{
  "n_layer": 13,
  "d_model": 192,
  "n_head": 6,
  "n_kv_head": 3,
  "head_dim": 32,
  "d_mlp": 512,
  "vocab_size": 4096,
  "activation": "swiglu",
  "norm": "rmsnorm",
  "norm_place": "pre",
  "norm_eps": 1e-06,
  "positions": "rope",
  "rope_base": 12200.0,
  "rope_fraction": 0.25,
  "qk_norm": true,
  "attn_scale": 0.374,
  "bias": "none",
  "tie_embeddings": true,
  "parallel_block": false,
  "init": "uniform",
  "init_std_qkv": 0.0567,
  "init_std_o": 0.0567,
  "init_std_up": 0.0567,
  "init_std_down": 0.0,
  "optimizer": "muon_variant",
  "lr": 0.00295,
  "lr_mult_o": 1.5,
  "lr_mult_down": 0.7,
  "beta1": 0.9,
  "lr_head": 0.00626,
  "warmup_steps": 0,
  "schedule": "wsd",
  "decay_fraction": 0.597,
  "decay_shape": "linear",
  "final_lr_fraction": 0.1,
  "batch_tokens": 32768,
  "seq_len": 512,
  "doc_mask": true,
  "z_loss": 1e-05,
  "train_tokens": 136200000,
  "steps": 4157,
  "dataset": "wikipedia_en"
}
Each number is 128 + 32 x the weight over its row's rms, rounded and kept within 0 to 255. Layers, rows and columns count from 0. Numbers have three digits each. The size before them is the row's rms in percent of the matrix's.

# layer 10 MLP up, 512x192, rms 0.0741, rows 146-174, columns 0-95
106:106142084148153171142134196131131066149085112152155088139116072120155149175072147159100127081120166132140148068151145162155191105083100121103145111118078121143116120104053197174132109089131155155091176144107096087091174091122140140055114078184149171134145097140049135111111065151116129129
106:077137114114135119134174139080146096151104115140113149119151138160128056127104168103103102158158183158178095117136146117159101076082120141148097093084120106110130072134223109085105120109115123145138116163160168130059106136123150080155147131154108129134122161129132116163135084149166120139
103:145095117055137119178147147122194090103099112140091141115191182085099160100133172098178142112149140103131111117104150142130145209156128206178124117142134148188104109124114082168121105140135144161137101141128128120094138130102109157125106159191115184096134141124073113172147127122112130164
106:131100178111117146101115050104140162120157119152169085115170123158182108169071099115132107180104134104129153226122170153166091078137103117095175127177145134142150107142114107122114170130175109132074121149145077134086107107135191130160175148141160120171085097166154108177091140089093089197
097:171147088173126160111167096152099156109122065171152129077093157010115170104143167143142108183137070138134157085115112141103152115165154133085183104184130173115154085099089106111158156068169136081128081142135116175159110113079156122182131120090131109187092161140138133149094134182147137151
099:093141110150153197112102132093137118107144154064184133144142140160087132164121123103143122141116133100113166144107167111082085126157111151127189107131120121151202142137091164096098082166136126146143080145137102117109102165169094160137084129117155102123118140043144132107109113091077138087
104:111071154144142113068144164081136139112099123109160144173115214100161057116093153106135127145150145099156117131151161179120128100141087098111082150156163125064125163169163152101102100114106176106120121102109088173071154134155109121127155132139084124147147140150129137127053182111126143158
101:145165164168143142152103169133100125158115147132156063128119141148103065124124100150118129145128156117130179147174122135097132101094115204136152106084101132189198126150095132125115136160096157184123131121077045161131158114098172111131115092150137117139158098074103128084070093136178161157
101:185169096127107119086080160143127068142096139128119113103180126106115133166112155125123123138203171123156124111159119133092048152073152148206146166151171118124144082177080152107162143110132156110117116133122083127126200162149108107155139149144108101147134202081154184117138122151149154114
102:081140165145148133128094129066132141146174129125198107135189134117115110188144105139139167121138141108116130126178091126156131159124065174098106171147214144166182064061110141125092144086149148128107148141123165085161100156174154074132118083076121103131102129073122139102135125123142143158
108:160101163072138192106114170089111172153084076103125162057118120081144091165125115099079120144092121115110137105095142153098098136149116125079125093127119152118157128079145149115110134078140060085125109174114095189077143148219098096115108164077167124105090132124165121147123125148103140128
101:133163131109056165131146116136129033116105188098129184125139095106146139128122121153058129131138136045142132116095137186193076116145149155114150139092130118117150143131110131131150118171142157146162164205139126086130146150140112181125049068058154144152098102169111140143086091137169116139
093:058143151162099106107177074160111096111107133152151126137163094189121153142168109149135149147120161160124105111157117126117168090122092207131080137085166088127142124114118104105127178099120132125151151126116115126106078171098150151127164080152116075102142094169146122164074116171087224139
099:137096158123135110149165171141103142112073121091145196124175104159185115139095136088113089152108136131094098083149112218126099074137087082107103086099127171156129164117111190134119171213166192116149071102096148164155130143090082138135099088120123133105074081151104130142162099103120164105
100:110163096074124138105123132185165059108136126081122100105093100120131109177114171166137108151127147100151127140175113080142099166114089112137169187116189092106153135129117113126166154164133168124115167130091101101130106113156135147126197162112113148129178088118124152097186109074157155168
101:181142137132060158123155172116139138170159127084136095164101091119189104189108134110063157054201118152182106129089111103148182113129118123125174123124090159163158105161200178165116050028109134120164106177159173081087164101158152088154068135071158148106189173108170101114096128155134162104
105:178091144150085157131150149170139109180108128100169155100120126135100161128150165121087121145133101104128117105125111107043126169082128098106082121090165135100114165097134135157072130119178131118087116109131124171122140157138139164100164117077137147126131132137103115122105132064155137077
105:097064119091106165134132116073120173105098158103178116129139117163103071133159188182138149097180110134111161132129134118153197104084159135122077094139124117156118150080112140121136136133132052166115124160118157111135101147078143124142148143208099116163087112134173125136192100128098072160
101:174087079124135108128149116108160121103170137103107127091132132167112104081110135171169128131113134185117173170114149139116129129098134122124162138150139105191080096118132107164179079095169098163183085136135125174127164106172137129079130178087132106084181168077047036129189115077159172097
097:083092108176066098095124147126081076106127090170111144085081093134072152183118101064146084153160123104165145106130131068167141107156099095176157183124121107174111144112104158121124095150114119156107169100205102138106078109081053172116116072084110191137161057110137087145131115166126110116
098:129102095122114112125166135144143205173088188181132102127122142103140086139094189135126078098165110085100141138102122108105147132121113180146111099126142052203145108098095144142175167159179109190109151171112111122118087129092093190127166112167120136088150110078056092075100194083156140126
098:176115149129151170146164119099155149161166176127064126140068119115130070110149140176141077150145175163160171152123090127130148123152144082168142190142132146152086131108154143139108102146204131094154156099189115180158124130147094100097141128144104124114101147138130132119085159038083132142
097:148085130108201082160088086133154108147116154138192061130138146096084205114152146089085104143150099127122163097118145138165175087130155198114129103142109115154143130143170079059121152144160142141109182088163161082102112078113113044106140167106058149137161162120138107100101129071108113147
103:158166091148145129176108123076103131080167091130146097109086123100154150122061106159183104162190121166157159092172196150077167119109129146130134109114142107139116125172152102161197114135183133119129068173131103173108180148151113101127116143120141110099144097119146094148186165107107135069
101:133101145163183158087136127098138136179114090152073134133123089188129099089125159135082146135130153161073189124147139097148127103099127128139178100106151165185132070088121155068101106165112130140150132093172096151183103149146127123131144080143162140114165194090106131096143100096098160143
107:143165155136087139026108074120149153136126118103120142054120121136150117129112112136055214201061126121174146129106173144124092140073092110078100126143107106112109125170123142171164150117042160106108129102171116110146088112169102140114121132137153133151162150168116136088154157114122166128
102:108143114144115151132163086110095139134174092140094117117134126155116137184111123120120150151139107130144158188140121149131115168101128120139062128151157136128111141107207027201174137120093159119146148099163089108163119092180084162147141136043103126150030132088089101159149134152123090126
100:103180172191172110101098063161123076173146155144122116135169131098140121131154187132117074107191115108156092148150171092125130123150111161084149145119186120141171177168152113130117142107115157128090117100127173146206160165055160146162147131097092091146078069130183139180096136157139130041
099:160161058137101148182149162111143121160168164164103125118141148103088121146134131097146103164096057104116121134149068106171086097116101100082197098204167178155111126123073164123121151113119101139112142151134119102123143147059110134165142114121165204109080115121119090098164091188046098117